python train.py --n_layer=21 --d_model=128 --n_head=4 --n_kv_head=2 --head_dim=32 --d_mlp=512 --vocab_size=7456 --activation="swiglu" --norm="rmsnorm" --norm_place="pre" --norm_eps=1e-06 --positions="rope" --rope_base=24100.0 --rope_fraction=1.0 --qk_norm=true --attn_scale=0.177 --bias="none" --tie_embeddings=false --parallel_block=true --init="uniform" --init_std_qkv=0.0588 --init_std_o=0.00907 --init_std_up=0.0588 --init_std_down=0.00454 --optimizer="muon_variant" --lr=0.0116 --lr_mult_down=2.0 --beta1=0.95 --lr_head=0.00975 --grad_clip=0.5 --warmup_steps=0 --schedule="wsd" --decay_fraction=0.892 --decay_shape="pow" --final_lr_fraction=0.05 --batch_tokens=65536 --seq_len=256 --doc_mask=true --train_tokens=331100000 --steps=5053 --dataset="wikipedia_en"
Each number is 128 + 24 x the weight over its row's rms, rounded and kept within 0 to 255. Layers, rows and columns count from 0. Numbers have three digits each. The size before them is the row's rms in percent of the matrix's.

# layer 15 attention output (transposed), 128x128, rms 0.231, rows 26-31,58-127, columns 64-127
094:091116120174106101127135122152130150119089142147114094128151122123124132081165094095124136124122074134115088111136138147130121126125170150108129126168174141146123151157125141114090086135126173
089:153166140126143140145162149135132125142146124135124136169136097144125120151125126124081104113199120185125120117127120107126116086081107121118086125137161108136137125123156135153149129128136136
098:151124134137151119141154161113136118138116154164105097132142103121114137137129145157109137095154091116141137135149099122158174116105115112101125121111118107150089178150079162105091141170136134
088:141099142128104099144109069140145124104134119139126111129106132165137126112125163149124153130153153131152105126132123140109156144119128137103152120133155102110140165109118132182174160122155153
096:107139076111107123102141203123085113128163197100130111131126103119082154151131098163106122107154119120108180137115151124086133150104127123118105112123168103103126093125107121154136127121121151
105:136156145128105136125134255102076168150139085096116165141133110169130109156098136128135152140092094107101146136135120128094119134133115113118135142156156144165114124124112110178116125134116119
086:122147104089148147116167166140147172109119118102132168135133123089083097150140108143169149130161145127148139106103130111148101109112089155172133149125059099126118146098119103138139112134154097
099:146132116144152148130159123152073141115167120093171094144114126136140107112116104139162173116098160098128111162160103144116113146171142125130140146116149126087098155152131091108163077118157110
090:149107160085114114116148150149097126093139079110113161158115148110132114158100160106175096142140149149134134133116133094157090161136126121102151168127137145127169132108161115180123174093117150
079:161118136168109189172164149110111103123101114131114132110106159160112158121115130137132109103106127109147119117100161110078138151108141150133086126129113124126128124138149098146126125110077125
097:122117140093126162153144156163123143112121067099140138100110099100123157100150145154157168143152122127140094124132107188137132104157142121119141152144120155116132128091123087136144126132100111
098:125120102109140116132092146123147116127119173144112130109110154096098147137172153123122097130171119170118150116170113105188141141079116148113132098096100108132146168114102140103091119109118168
107:178103125104130148167125105137083154151123087128133154086136102153181114101110141171120112126093104124151165061130114128147152112126100125145107121152178127127162146155127134154125151132145119
105:120099102137141090172112124132184143146107128152153175109149100140182143106135118147116109113106098138131135081081092063136145098132151114130116134153125161106167125105126162124137165113090106
094:107104098113139143103123120113093138140155093152110171125123142109127145171100121109110102119145137118095149114160130112131105140137110101094113143110149087146160080164132123099119115074142110
093:100168113144127117086139137142136121113100141114123140129124129107110173075108129130158114128079115147147111136092140141140110103130151118153117158131115164159148105137128168110098138135139155
108:139105126134111156133165145122111123118119149080135179097157118135133154131168121169142102146125114128107135146125137119194168103129128096120089174120134078142126144101097121111129116144137078
098:165132163159108139085148080114139115139094151129101125175143146139134140170131090128121143133143136129166068141137122132125108090091130174144126173109145117087149132121145134096148141146141142
090:105164137105130100097102090170109135112108153135127169148103136112145110120138124127127175189147120145117133146138106144170147121161132090107119094149170100125149151081106124133099127137107088
103:124111116079088163140131160132146138109109085123123190111100121141135111123090163115128113144115140123083148144130124123160126102104126101093107123130110112155143103104104110155118123137118129
116:135142162106142112146108149106172139114130117149112171129131137112107119157108114096110075153118131080107169133137132125119091147083142131136125119101156082102131135132115104102079131171163148
088:123124176120132124103130095132118118144098105119123167090086137123145098139117143117154100164104153166071116199070117123139115122102122143133116105151113141108134117135092116143169178115107132
100:124152166129157093093127141099101139135147162124101129125159150112140108118112150110155111125152175157122137136120123118153116201113171147141125134148133126119094105097178122151129084110124105
100:094134115170130131085142159133093101121124143146127061187131210120145119118141121150095158099141108125096130126136083135122074155179114137166104105121121168121137158170146136127127101131142134
103:109115141141114145122153177170115112110135096103093153136102136127119111110131147143137172170138143131109113103103126135104127135130090112095100099150176132077160135148069077119140157132128166
085:138119134122133112097093147095084150130144113083111154127141132130085135167135131126156065142095137114165150141112131133135154140107204162121087141148133172145138134136137146150146116121130144
101:131121116148170112129146121098148150126119135138152133135079166143099120138129122121146164164162151094121140116105125145131145152115107135136111137117136117090107106121090118124112132171150210
102:151150191109101126144112105141143138121132141121112107145133091128127134151131144165108129146125068138170175081128135137114111189147135150101095108142105079097122129082140142137151119128093113
102:125108148131088127122080111144112122108106113125143140149144165154152089117105149117119152114074153140113151090106105111129122130136106126113154110116154124139144144139114115159104156073122150
113:141113097100118106120150107111171113126127153109151153153085114131104122161142130116159193117158169141126122137121091152167127137179125150145130152119096148072105130186131138102181131165178125
104:162119107097112100127128153148118092128132109106160136134111098125086169132129133102143185097097107120143116132106176129124112115160159153096155149113095149127117114156106132128109103098142133
118:159081117095114147183106111100065135141128111115160129113105126164131168124141160130085104137175130148125164164133136112133124120105108121139118100167166096122140123132129127138153139115106131
100:136124135112124123114126124140194177088113094132143103106151129155124135131124140119143150144114131118144141095139102159137126173097135103092123101156124100144125114138157101110121107101130147
104:147165126092117156122144120128173132112162123162150157103119125145110089159063128112153154131157150117154111108129132142144127169103102159125110111133146100117104116155122127158126091127138149
109:135127147093114149133128102138191148094121162111118135153129076095111160164113146144121088144093121131125112135143153145110101085129168098099133151106147059108173122103176119120114134105142121
103:124126143105154130071133111129149160153120133071134101167144135120158140148130137165100136130159078116138105121137120094145082132126088123150081147130127135124142124121121113096157087140106085
109:103107148149122184105138080101082146127157128119133154078150130153112118117147155130133091139139162096109120185102127143149102099116151141099151121125131138152152179156138117151147147105125138
092:125136152113160116119127085072142113132114154121119095083140120092117057137145085132115105116115070085142103127122107096120172170101147179130103108136147127136158125103114121145102084126142140
113:131105109126126145149148203130166145102145117112176125097121154136111164109120144161152126136173121133149156127141120135121112137103099105151168146140133091087111119152140100181106169115136127
087:142122160129103078124092168153190104137137134080152111180148115164122131156156135100084152114139140131117142166127141121125131090167127109137142133123130146138127169139141102105145146137136135
104:121120157113124116063137068109134142121128114122137122149112092125135110159131095109138110128093160126100114173150131128117101129131125102166131126126122153113123111114149143134152117099160093
095:171133161132149113150116137095069152160147069133159131116150118113136121159136155112126091096109109131137145172082098133128131119109167158137131137178098177115107120144161169157120130143129113
088:120144106169141123161155177171080156156106115126140109119143122128130154112096142150092093160123131138146167134135131143104136178109106101141110133135150116143114115104128153126097130149099105
116:116099122133134108091131176139147088112109156141118121139089145143108125172145097081169168108116120143125114142121117134144122134152131150181110129141119165164085154119136157116140102103127149
105:146109121137201138121134075143164116127139124150075146114134167119092098140108109124125138127159117097152099094100121151073129158115091174120146160125125155083157136146088138148134128094132143
101:095133147141104130125121168140091131123066077116135112121141096130123111138096084147177133131082148129121147132119103159097147139113158120148110127138167173138115132068128163110127100200147139
103:127094126138100108150139117143154176103110153107147095096135150180146160125115135134124138159127140132177103101134156115170134121147126105126126154111118081119133125146118104117070142123119135
106:123110111108148112134086152144164150149097155105135150122188119165155127142156157110119146142126139171116120099114136100175120077189114096148128153118122085126122145106147117089148109061113128
107:182098108090123107150116151136180122144142114132122126158098145129162174100080141137152109117144134142152101116156168118093093165092071158118130171139149112068142077150124126114129130130119138
119:101073138132162143110140186099077125139097121120097124119152134138139158139131160132134096133122138131124117148118108136179150090091135125106105143159128109095130137141123118122178134129102132
103:126118129108121138070112113100128169128151150118122102133112093129150088122100139086129104175144146111118075118174169093151141162104110126097175118110112159131121130113130101099162143128148161
110:111145168110147111129104090133143097117083116148118134161138167110139170127125124077119144120134141189097151147104094138175141118179173104133103108149138120124125143135153123126106174121131140
091:134116095102101117101151101113176144148093117145125189137136122096126094136119131119119109097149132114114113132139132091134137093117118109146141143089143143148129137116134139126179099125160142
125:124137136111113140139157119158132117133119100163101121075110125144119135131106131135102119135140106129190113066131147162100151160110075105119101144145132122108158088138111120139123095122120096
111:133149154104113099084153155152202138141152113129135128101110131133113174107140127124148135122130107116132174097144080158155111153171138151162112136119101114148094092088130118132084142130114131
123:154129134143170119151120211170136118133140135155132135099139106110138068135106082104160118157088148153154146130150138115087116156114143149109186126142167127074111111151129138122145132153121100
126:115103065130143137107161127159038113138144171133151149137153147122183160108131127149147129141141116181154134122142095140155121134130108119158108156089146115102147123157106120120155123167131117
119:146129126107159118177134065129166169111118174148164162080135121114126104105152138126168128152114180125111132151117129131146132127114121140088175138155125078129121112124152112146123109132129140
115:095130135125124110098097231120144128111133098143122121130110131150095110134080110175099114147132112094150140074118126127115117172108119161120121110149146119134137086138137132130120132127126124
087:117112100167101146189157161139122135145156097091159106124153141146137107076119120108098126107148115084103134123152116140114165084154120115093118144125147122165120138126126103160127110137106100
096:157136123164071135197134117128112074143146148159125093140152122103134167101143124141135121092095122133098117109199139119088154110097117120134100134146136143108098086136115095087160119112135138
111:103124146105107172112119039134120122118128100114131094143166146128147159141136154093126131113093114142099120100081141125116162104111120114090092136159118156163159153104135116097119113141127125
112:121136145143182075070130118137132155125092075162136152067147120103153106143107129110102123090126119094155102095164106111135131137113101162154151133116101129121109115136130112154148165143120129
108:129136128160113155060106253142112146100109117130146117110161144146135116144167148157144149137094104124127111102111121150122142089152131126125120142140078134144140129115126104120140080151100137
099:111148106075124119111110152106141134140108164100103132167105109114113154108129125127139119109135166156111132117116110136126120122133101092164092124138160117141133145106137152100135066093127117
111:142110131152150162130144220102071142126116132159145132108150114123134144128152116154164114131120159108161132126109137145126123120056134114131126148123117153076099108147105122117143113146133135
101:133161111156129159108130178141139119130178141139130108131133133121152127128102114130102132140124117080143098096139152169110124171093144133099131123143180145115113116159131112078138090120155123
123:154168157112120084115140083168159144092112094156126158112095139141135124153125144099145165170159142141108113087106131161156167155174123139150115149123117143127129134110128095117120152140141130
089:109138128133120112074103112144177133160087114121130123168079134121148141127106100093141169130141115082104127114114112135112100168149159132135105125153127193149120127090145155121160110141149132
104:110170084121116124126084125133103096130146121154111129122157160148145160166129151113100168120115092140126116069114115098155141111197148125104124146145127172105152140122131142095117136141132114
097:141154141110186137134144129158127139146126179094097136116108120154138130147134152125146106125160148125119155124072132127184130139132106117124106143118109134139148110136093100120141144131132136
132:129146145102149146162100149095149111132150152187074131098108116122142152121126152108150147141155167146157110143165102127099116174102142153140158130146143163068123107142140160123115188123115142
115:129128109154131151159159199151156098112140121128164111119160113110125104101154121146177113122122150153142142152138114135138146126142144135157142147120101118141156151126114135105114170134121111
106:135157132156101160138126123138107126093154172168169120139121128144165096100116123102104109103128162138145115166123129138156124122149174114131150118100133158109118164156152146121146153084135103
145:097123135157151165131119045082123115151144125163110102130138151133152127118125135119119118107101170106097121136151135117102127128083120121105131150137149123068138116135130128120175141162131121
096:120128098119170158087130052118130151134168174145122136135132170129149116101142143129057115099165115078111123107139112148132149082123066131125121121091149119095167138148108116154132094112152111
# layer 15 attention value, 64x128, rms 0.27, rows 27-63, columns 64-127
089:104129115150137138175139122086141089167124111093081126138178094156120125115154124147099107116133151179107112119108175110153129145139152149098141117082148154131150150110113093136175115126157135
087:153149165167129137105159134109119095165126154146126086129130099130164150118148106120117174074120133106149108151113110109128117092117070123118155131123105136129115130134098121104090132149115117
080:105139139069135054086155093133172134147109106131114129088129120139149128149112118099110107143120139112134137118114152121106167116147143120096193122120081123133123128115132104120105118121165138
096:115148124128137092120130169143117112128147120103137153136132128144094110136099102118110111099114121161121126147154124086127116130065111117116143045128098160124162167166117135132130156113175143
097:176123113122162139103132216150089135126133128137136109170130134147152126112111108133162152124103127115137136134137177129122140095125100169147083132133143165137145115132141107154107113107091123
112:160156154146145128139138132132125193134125099140171143112126125133132076157135123125103154151163148144131123098132116138156175094114091161105152129134162124101127151170111108174146180112162136
106:122105158130135112138142147102116127120090116153105138111092127143112121078089101156104143154157145191107119127107109114172137145133150121136148129135151151119089102105113110078112134117134096
099:129116132135118133113093150136138158125092141107109067123096125144171084148110092129150167103113132078136118126127140150134134102124134106121137131140164120101164121148125127110122125121128123
101:145130099145153109148118126092142135136110138108080153129119109160092156123072106087142140120132128139114126130166151126149101089161131114144097125151088122127155127129137089147109081117121129
112:150104143132138135138112136139133127127143128079146131125122153086145113175120121111137126102153138134082135127146143114108149108166090157086123138099142147090123113113128096083143153162113107
118:096063132121142156093154131077123135133096122126111163124130113128134135157109105137161115150133122055135118116112102166161115142104123130139121126155106179091139095161129120139137125135108132
099:138124107094142115082156112125123210115154130112122132119105101137193102144101112120137085143137105161147129145138106109100170139112143127137170095142123089121142148100160133117130163105102115
107:114132133127110124126162144138149121132112098117070104167099120098103133111119107089119112120105130137115180134079117139139122138083132116174062138144131142109136161129120143112141143132145162
109:119117151095147111110111137174131130113103102117129122134085143105143100167145139110129141118082100125122135168112143130131128125119116057154116100098157134153108118127103142107103110113120151
111:129160120109151138120136115141143094082140103125140124061099173116159157159125125129127157151139130163101137172155144156142156143119100168095128105120121098127113121095116130115145135078104105
111:120130165120096115088136148143186111121160107129153135146124151145151108112143102141143164125169064151108150116150113119140125191160176151180135094120110138161111116108154127138100124126129124
116:118151126133157122132092142155097129137132117119071090101155118129124065125117146131140161110117126146146144111150113157081090165115166146109167126122136153120124125142140147153099127131086123
122:160094078155165139141123143124116167123143107113154136088083154139104160118091127136145126142134137170147153119134067174112126135095117119140099159115127131107163109163153156156138095140103129
109:108149120129123120095107121165126151178122150154088188141132120162137067137121112129141132161109126080147149149170118105110121118145140133125118161093143140123135120100104093123112117104144128
116:128136146169124079081133121122161140119107110108164091114110127129113130177134118142156121120096155121162117128121157153144120132138138100105169168152171112109117102081157126147126182145129141
095:177162138149064150123195132159098146117108144077138124165127148169141119108150139134123103121114095117097143108112126137151125141130136121100120150142129078136162054126157135174112164121095110
102:138144115111136141164112137113104085133117159076124159076169133146118115137108130080136144107098130143130126084113169136158174130127132150089143126154107122099096130163121113152149124091105134
112:118130097114081142141107135105137136136109119153106156099141120114141089160127149118119129110137133123122143111100145161121166151162130094090105134135150149164158134104154161115171129157161117
110:121162142120148121137158114132136139162130141120104109087155125114172162150115143104065151108166177098169094122157125118144190110126114138179153153100155146162128125157123131107123128149105120
115:113107125171117105121111173153094164100109095156155141108095075176137137113118137160141163091137118153144146119135112143201123132139116139169135147112126127139093116126111113116155143120127144
103:115147183128133152124123125146168147084141149141110136141094124159165147156140127152163101123101152110121149132108106148130148111149116103122090120150115107123117147077168162130131126092123145
113:126144131118144168121135163120096153156105167142152104107101162153120138152176153171158165134141123118171138140132082140130098103117127108122113118122123138102111145152105121141170144125110120
105:114133123097134139096163135184129130118162139125170091144122130118165123142113123156111117120080119149099129115186142115141142142145112110076076115134189150061111147139100145123116133088118113
117:170186138108137127118138099109167167133068094132121150120102136131131132164119169092117141135152135126118138146145112163104110175175128124142119190177136135146117125110127106102124096133127066
097:113104131072142074144127110161117072109117117140151119110145151133133111115162102134110135136126177105118163148114148139154118091109117164085142126102118184155094130090153132100146121122150167
097:130141116137125125193081091078129106133130067135173128095146148153145138114142097122131126079115086117071112164136121119138098125119087123132110137163147129106154152180145105116083122141151113
100:144093095128172134092100142142155130150149131106123107165112158116128120124119116109120099120154074131166146095126115127104103117098086087188144164129111147121134130088121089140152147143124148
112:143102188089138168124114144108161130130172127121126160084139100158144144098122114108137108161156141144129110109169145092091123138113147160125133146142161114084099159137146167128127131153117149
109:120110115131137122107124131103123116120146177098147155113100110138105117127119107136128106140137152087121114146094115141142102150143155132179121129097122123139168104144089117091088127135118104
104:111142134139113181180141162130087152120149106137141133108159117131085102077133165105092112136118139110117107164137162135100160157097147122169126107107116153144096136148101127099129129075124125
126:078144140140120167095129119140112122111130127132122104117131132141159096138110148100103079148136150095130131142145128141113123103079138126106136102126175069058154137131111122143162133144147105
104:163119112136129114160133135064161135142104127141124124118170171104126148158104133085109108119147137088127144125100094121079104124122093163133160096098122122111168118160152106110147141105140128
# layer 15 attention query, 128x128, rms 0.232, rows 64-127, columns 64-127
037:116155141097146127141123174109163159127127109145150150085121092129137152148092167167100119151097103118125181116100122171172113066100136127107140138131155107127144077127128147114149144088100138
070:146109093140109097138178117117162110132099098181110116125103121115093140141107115104123153109109149135165103172134116130109114171133120119130078108115114105149149109152109121135173162116175155
069:125165173131125197121097103155091162115152155094128118127158132144170110117135132138155069136152094112113153075118127144156137109147126122131153142115144163128117155075139131158105102122097125
054:176153144094156122157141137088141167116139128118167152093134100122136160132100146167109100132102122140146182093111153135153119084085137129110133132126131085153137088113163126124123141104120100
053:137138141083151125141113119115133173129148151115141138159139134117147138129145113157150116132087138114167127144129106114182127106135161122124120133145180089164121091129164104102131099112142126
066:163085098125138133139130138091149111140120116127116151087144067120157148139131112123125091126128143130131092167097141113103108103097161174132135093168102086113140078128141131099144142143104095
084:097128144159103095105127130162138112122107154117126109157093142093096109122157100132161129110110138107141099145132115141089124162138167123121097103124109140149117146138079098112120108134157143
063:137109130149122184118084099115088139110147147125077156148137174138184108105108102165131098141138068116104129081134116147143116095154131142152130129120156155127123123138128132123119087142162111
095:094150127147128116062120124134121096131095147169142123156101139089098108140102107099139161108120140111131076133098135104135117183132106109137127136138129130133128112170090130104131114133160163
071:120168103120094203121147134141089129132158118110075108125104144107150117169143140141128129137129079113151108115119130128153126150150118107110123119124144086161112139128137095132104120111118174
091:143100135115102144154095127101162105130120116103165180158135100168133108071090110100122110090141142146097149145127146129137140115137147132189155150101114171096125144117149162142135150079141061
084:099109135135142079118137194126144124159156145143149097125098096140097178139159175119154135117073143122137122149101164168148141164078104113123119119147109112153122116132120143130129111139116128
109:125132119163140095121118110140150116123151181117132141129135124129159152113143125168150118114090172156150126164141137140130146103105121131164111117116135121139100139092159183099160121103134104
070:159111132117138068148124119156148134141116141134182128128139070134105138126144124109112121140104157147160136176101143142109179108104172154111112111122108133131132128126125135115150155096133108
106:145123162111087093138149071128103100117093098133145140141083126129122155124111180139112127162150095149112142114152125135151122091128145137119119160112098141094150133124105131157134182114109142
141:092117103163167136118167177177120137100140127119115112144159124167134120106140164117135127144103203120107155133084097095137111173167106143150133110083122133128119090120105096120116112149123101
119:112159155159131130087152136127154147094158122155118091123144084113108132127154139100129169170147145111163135138121127120125143182108110165115108096112123105099095097137085104085155152114152126
119:118130127139126086147100139111149137160116105154111157097130144129140141132104128115092056145123064135142172103109129135123121111100127129142089131163166102187116108157142127096131134156106163
104:131137098091122155159140127158106175119154123128151159093125109137128117116120143118133106132101110098177159115129079110128129121173165139162118141124156135159142143105183150158116136150140147
114:173064082133119143164164098135117104123119127083123162124078124087134126092149124141136111089127162138128110158100135159104089097076115151115123142150122126107113152135135115119117098141160099
116:100065110110183096150167149098126162159173101086140120090128117120107127109136135145131117079152134140160127138156165111150093150116137127152136137114088119133107117118150128162162126101127119
143:191102116080098091138150122128145111177135129148136138137114151088122134132114114145115129132122076118153106125092123119129130098095138137126121144177158085113124111133125138107133117123124118
113:111140149120129096082079091126064104115089157116143127151110095136138140146168162137089195117137111150159093170112120126163162062149139113123100121161132178140128138125113115087122132101109130
136:087132118181148171107112112114158145094135114137123124107141145134148074127075125110133173149098180102118136092128125174141104152121088087118166105108128144163128136128121167140109123155145124
099:169102144116119096137112136114163143099136146126130168107111128102134138148159129166127109139067114129113175116089121136146149140093124163119119141134088095160100148096147141116087164133102115
114:144155145105130114152155069147168144174111136192138096102132109128149100138098083117089120087107124162150113139129132126121147144124117143138122092132142172149134154118111174111063129147142125
121:134115141119116099129143100141113129135119119129115119211094121113116137105114146131141128130123093157117117125187153126102135142109138087136077185153110121138101124103167139137180151151096150
113:092124078114111130132100073138162151114125130105152161155083122134157117085145169147118128141144150112103137149097119136139088109141112107114133168103141156115139135106148129135156129147119106
118:086118120136146138181105140120105126099117082134133111115130143134090112118120110132093164114132170092124134114106126105126151145170128119097144067139140119178124060133126138114120143125114150
110:135139101122131129135142065117165131104086097159148151104128113118113115091092103147129137144130123132173129105114090142082113119113147114130186139144135113140142143063135133150111147127105138
106:137097141123115141131131148125127134157162136123154122134107140124177103117165151142130110160130096138162129148130181102119145115121113128083143119129137137121130106144142099113144129138095132
115:168108165081108128121102116101176167152146132099104105141096187109125142122142133169138107121151130130129091116147151153112119140107142124113105125161117104153129114160116152148136153112116157
085:127141119065132099136145136089166119157123113130141152137118101132112130129110159136104159128087088166194136127103101106160127074097133139141139105169166107127147096140139142119152135092119105
113:110138133141131071089186113140128137155129137193129141119146131141116149137153186115081151116137169142131130155137102115118107150166101134151082117153129102108129148125103098125147135111162110
074:123110124126104199129085115142103164117126129075110128126101158133134087112127088157127120157151109114129137090113138150146137135111130127079154129131127133112135105118130093148119117153106151
069:130133112075134105123145107102151134125108145115146164144126120146129172135087151173111121121115091158156137094128121121114129078058126116140099123177164096119136077131147114112141118100094103
085:139145135091163122173127102088141146151135140153137156148110086129101107136093136158142108145095089165170137078142121117158119105090162092157146141165172139104116092117151127131140117127108111
090:174126165096142094140156143126187153148137159145124137122118073123105143158161173099136110155087121145144167194129132108169102141132123151108150121142085106129139142107141137113093148123103140
084:061160080176141134130116116125090108103112119158122128147092159127094101116115097120140136140152138129118098090134130113135136153157126103154150092119099189171101135126127118168176154133105165
076:115094117150129173122112097122099147107138151069124156151152161141154117097148126141145113099170098169129123129148112114117112067129170119116099134127146099168129187115176126119149159146140125
082:097078102156193137126135169153132138101121124119102143107132167109098067089136153106130117161106184127136107107121129156129104123114117105127089157116119147126140129175090097142159126175140168
084:164116142169087122162108087092113108127091115139124107134123174123129120138109117170137105130110130156111143115146099153124123091100159111122107138146158102135068104142137074110140121141145121
091:096167143092143136125144160132105095124160115115167086092133057112139103100138146101141091127130108126120145165114135148150134117122092143139167083089160112078141118139134120131123145139135120
077:124098134144173090154124166105124144139076135144153118102149108141111129137119146114133081157116138115139131137109139129127120145107138121128089146140091102146169110148100159165145171139146130
099:114159120120130129143110060110095133134158157135128177123171134123138129129102144130144123142117089148147147092112145108127177090120163124141112143142144119172147126157121141172116194150121113
077:125112097122159110162154147128107150134126153113152140148101092151080180120123132093144157117173126147125093111133169123109141137111157143134139131137098132088147112109121132172153168117120120
097:153136158111104121132131081091137129106121117123145119130117142137128159102106127144141155134163094100102125127173157125131126128097132159105112136168106125107097094154116115157108155123050130
134:116101104123144150116148148157103120136149155110148117142092109127115100141138143173141125116105164114161116118115121128095108204124077138130120117135143096105105083135131094125131084157141138
114:131144090139128162074162169170107174122135127151119108122117096176111128143143151148100111162120138065176132151100143134147118160129145129152144123178122118117107112142111104127115122146111075
094:180138149139123137161131127139147142109147104129107071081145182159120162144128148118117094119137089080135129091143155143122168173124133142171119145148165113081091113078100117135126095123082139
096:159120138113112160134144115123116141117134154138146150081110144147163114127126116115147138133115090121195140146105119124100114149149133142123132135153112136132134154117132157150088125123114128
094:151102100166098146091164144156158104169093169060130115121115151116089108182110126116135134117155127122130123121150132143108108137141091083106135112128149110137148135104118134134160093142134117
109:121147152143168131086139129130118154114147129078130121144135097103140080117136150116128166185155130129091160111133107110163137138145129093131105116094145129154107129102137109120140114119142129
121:121106144161117139153142154096121117159160130130157089138150158115135118112111153099103106102154099133139123112169136099141130093087102151162140114124147125102109153129124152142117120136100118
091:099096151135147165117066176097151111094135129124127127137075125168105126072135138126054124140113109119121138141121106088142128078127131124108132123127099134120116133163131171125158159117087134
130:113109093153157118133128096147132143129130129108110168093137095108115088113103089149117140145143143152143180124125119122120126117091134123163135138121126075174128136135127134116152156146162079
114:084162112124126140123153123101114156115129148102145145116122140163125137146132128096160093090105120154138153132106101149128145166137151141138080105139110149181168141123144161160089088128143134
100:136095120176216146140136125167116155147120133128127122094147114178103133139086094106106086121118161136109126137142149135094146136122136155102105134158159110148141085127103068140171144101111119
108:108078128109104112134116157116108133090169139112079080160108159152104120101149170099135150119191149126130115095173139098125137190113115118161098105133130116121128134140128133161127122115126179
090:118117131138117086159126109121134093138143093094129188144180155127148127153153126139112101142170127131100143129077139116149134097147167137112112163089093130161128143147143130129148150124107098
121:103109130132151135103105121111130147115087144101120161099156108139118130127143103139132101102132143140135132140112125095137137115110098137106108098180104101183175153136143191109140145104092138
107:180133094113146146158133127128203143162135107120117177090099098095119100104098105179112115120132168129156106133130106131104097108125129132118173147130144137137139086095141142159110158127118108
108:139088134164150120069140166101075086117103111124113125121173141129143120133070100091111151140145141115155090124172150109147129128108093152102149080152163132112105123167155112139145133110087144
101:151148172131138134121082132076108095135115151182116089101122140135150156141133121156127147148149093104101126126164142127167125130109069115133127141137163083136117110137111147106124160142101156
# layer 15 attention key, 64x128, rms 0.225, rows 32-63, columns 64-127
086:197142150076116134154093132120154131100118159130137090109137156117145140155120088165138081133127118119098117090121164110122117124118135153111172120111123079136112087094144126129137154112079141
091:127136117078128116139087086102163140128133173121143142137103165117123129132127124157119106133141103174108160092160119091108138091106139132107147116154194098156091100107168148118191129070162137
099:148162115142172138116176169137116110150102098149123119126123119108109145127147140107178170175165112116157101109084104156136124148124127156112105149184108156126151120132094132105108124143099127
074:192145143099117122155108147130115113138137174126120115093093159125141143146111142160146107163107117130107120088095130128153131116114102155116142109147119089083129100113123136138055140135086160
085:147130132048135163119121143138159082147148128148120097124118144132192134158133117121132096135117095126140133131132156097153104195123131132095117096130135058124112096135123144134143101135131153
093:092103094127164132084131136132075143164134136138104178132148119090157144101163109116132124128126114089123120101121085114111095148139127121154140120144150129156151116128078091086103134110188131
082:129099154134145124116125115127118139144062116113136140120137098126116082085098109134120172158118144137132168120137148148147145093114125089139171148121124132107124106132111085107148141109159100
083:188160149113125124157147157113174128124140124126117084104103102115103139157136143124159113161073104133152104099092127135177118108122124138101142133150129129132113094125130139111067139148113160
103:091146124069075117081156170156159155139090133167132148116130148089172136189153158176114128151140105120149115124092122131114122135116121148138112089144125082105143116136131158191125135147159115
094:157112154094094159127128149145169117149157113135090116140103142126108130136127187127152092160149122089100109133150160123128122120106094102133141162097128127118112112106122137118097147154098171
082:096122090137134188132131088155154132173096127135136101131110070124134091149104106092126177133161127112174130132101106067166100145139113136183144117080114146135159132140112112096151107101143142
103:079112107193146155125117115144125123150153139136149123143125135149122140082129078095123159104153134112123143147159109119120128141102138112164117132107162135135123171135123126110182130114103108
109:107109107093112124156158076124124128099152125120100168087112093111111107106138128139127108100158145112077129152151128101105108101095121135169110110116149120165115090160118127131088185137096149
104:100125108176148122121154138122115137152102151126155101144122126105124091104131097098141150132130153149172122133117112174093141141138134123111133148133096140140153169112150122109142112106131082
099:117106156122100108120125114142115100120113118133151155141143153138163154140151155166123143117138124148041151144140104122134129074131135153116134129062118147093141125136123122111172154134131094
097:133127153130115119160146139116099136138108118133120090140133079145119143108113119135130150153142146127154095162126110134148103104130156164148139151099053165098142158138165152143101121098134117
107:189142160106134095133154141101156139125154168107144118140078110100128143110109161112129127153184095138088109123136141087159130149094106136091103115098169103084126083108103142109117108160173147
112:122101177131118100119099136111151116147129117169131153137177130131118117129129107128133086173154123091112137103139137116132135128049144153161089104129130105168116107150162129119142087147117110
119:111178077111150142147145113094143176116148159152108137062123123138110136148099086128148099128092087150177141130112093121135141147126148158116129140155133131156142127082131176178119135123136161
120:135174098103111155142172076171110106087145162097117144134121139107165114093125124167140082134124129101095140144112144135133158122109146130129116123105141137132132064124105142123071114115131119
103:102151075072146106161130149134169147166139150094171166144118097111119151170097132122136113151106109133140166101152155148150154108132116082115151136121129122134121134148142143121165109114163110
104:137137109114142102133138095116097158164111117150116149133120157138124112090110106105092097122128110157139134129192142133119108108140130105159102118176166152139106125144188085121200124109158121
111:137112128100119115123093056115139117112105158133127167157108136136129156170128145132095168144140086116103095122142155150138125092139164159124157142117118169142146130122101137105114175086137206
112:142168085153183121149147177142135126117100120139134117131116092140168137149113150137114144132124164141180110130074117140129104143167141163134108138158149174129126148087180123162162104097121125
119:148145166159137126089143154133134148133102150106107110053150137114114160130157143138089168153128141135175162121085109122098125136129141129123126115188125099161144154097102143110115137116109111
109:143140133137172152124135137121136128112144108144136093058156126154142110110136117131137118079098145160158093150132129105160143177127084147153145092133126151089130148091121167163114147137095151
110:122122130113127117072129108141146134123146118092116107186108102135090093148120138106134152124091112146098139136124141120180143135174109111135114139083120148123115156105146124155142102153107111
086:137175192106142156120128114107081125142104137136141087124078086130123106097115135102124140150113120119128117180148097151138115135134102149096163121132149083067126109114091116127127179115130115
099:129127133110147112101102114111109080122130088163073088109153155148082128107150111085107111115072119129116130110135159126105131122128160143136130134146156103156131115162098098111137103110105150
103:116165158112078132141126060138202149098156162108122185146097156105142109165121097110110154133108080143123126103134126118118136135137160076124144101118111099146135129121138172126117148126115128
118:133165129108161102178126161157120130137118100159130062093082093132113134133143117139122127137097153129165128128079108155134110110113133094133110142145106149094147106137143158141090076129135118
087:158141166102095132113097118080101163115125103081117113130075099125123149120119155089125154127164129130105109138178120158125174179142135168147118164107118111104142145164109141169132163067110133
# layer 15 MLP gate, 512x128, rms 0.242, rows 0-1, columns 64-127
099:141136119088110169134115137113141130166089127173124181126124094111116149104137128117136137149097120084104173136108093089184127115121118113146127116097114128122122147161117126104089144097118141
098:138126113153134146107121120132135162134140066134143151124176115122138163131116104121110126142163141064134161132109155107130176124101128112195145138151100076106105064139109126113107155127130153
# layer 15 MLP up, 512x128, rms 0.231, rows 0-1, columns 64-127
104:114134176118101118150137140160139148157138136165121111109115166147141121098107177139135123140123113136133131156110079179124139147141140167134126130066097097118135101117126092145133121093145168
101:145154155110115138116151142101127125180131153173157115129104132146131133138141140142141174101107107152133153143147154116123128152170108171100111142107101131156132112088125103143075112098154150
# layer 15 MLP down (transposed), 512x128, rms 0.369, rows 0, columns 64-127
103:149114138128147112127128148163092123148120135100083151175146124139153160141165099102110119104120156139125156140125115108118143126134114090089068077128124136114124150106128160099109159122148136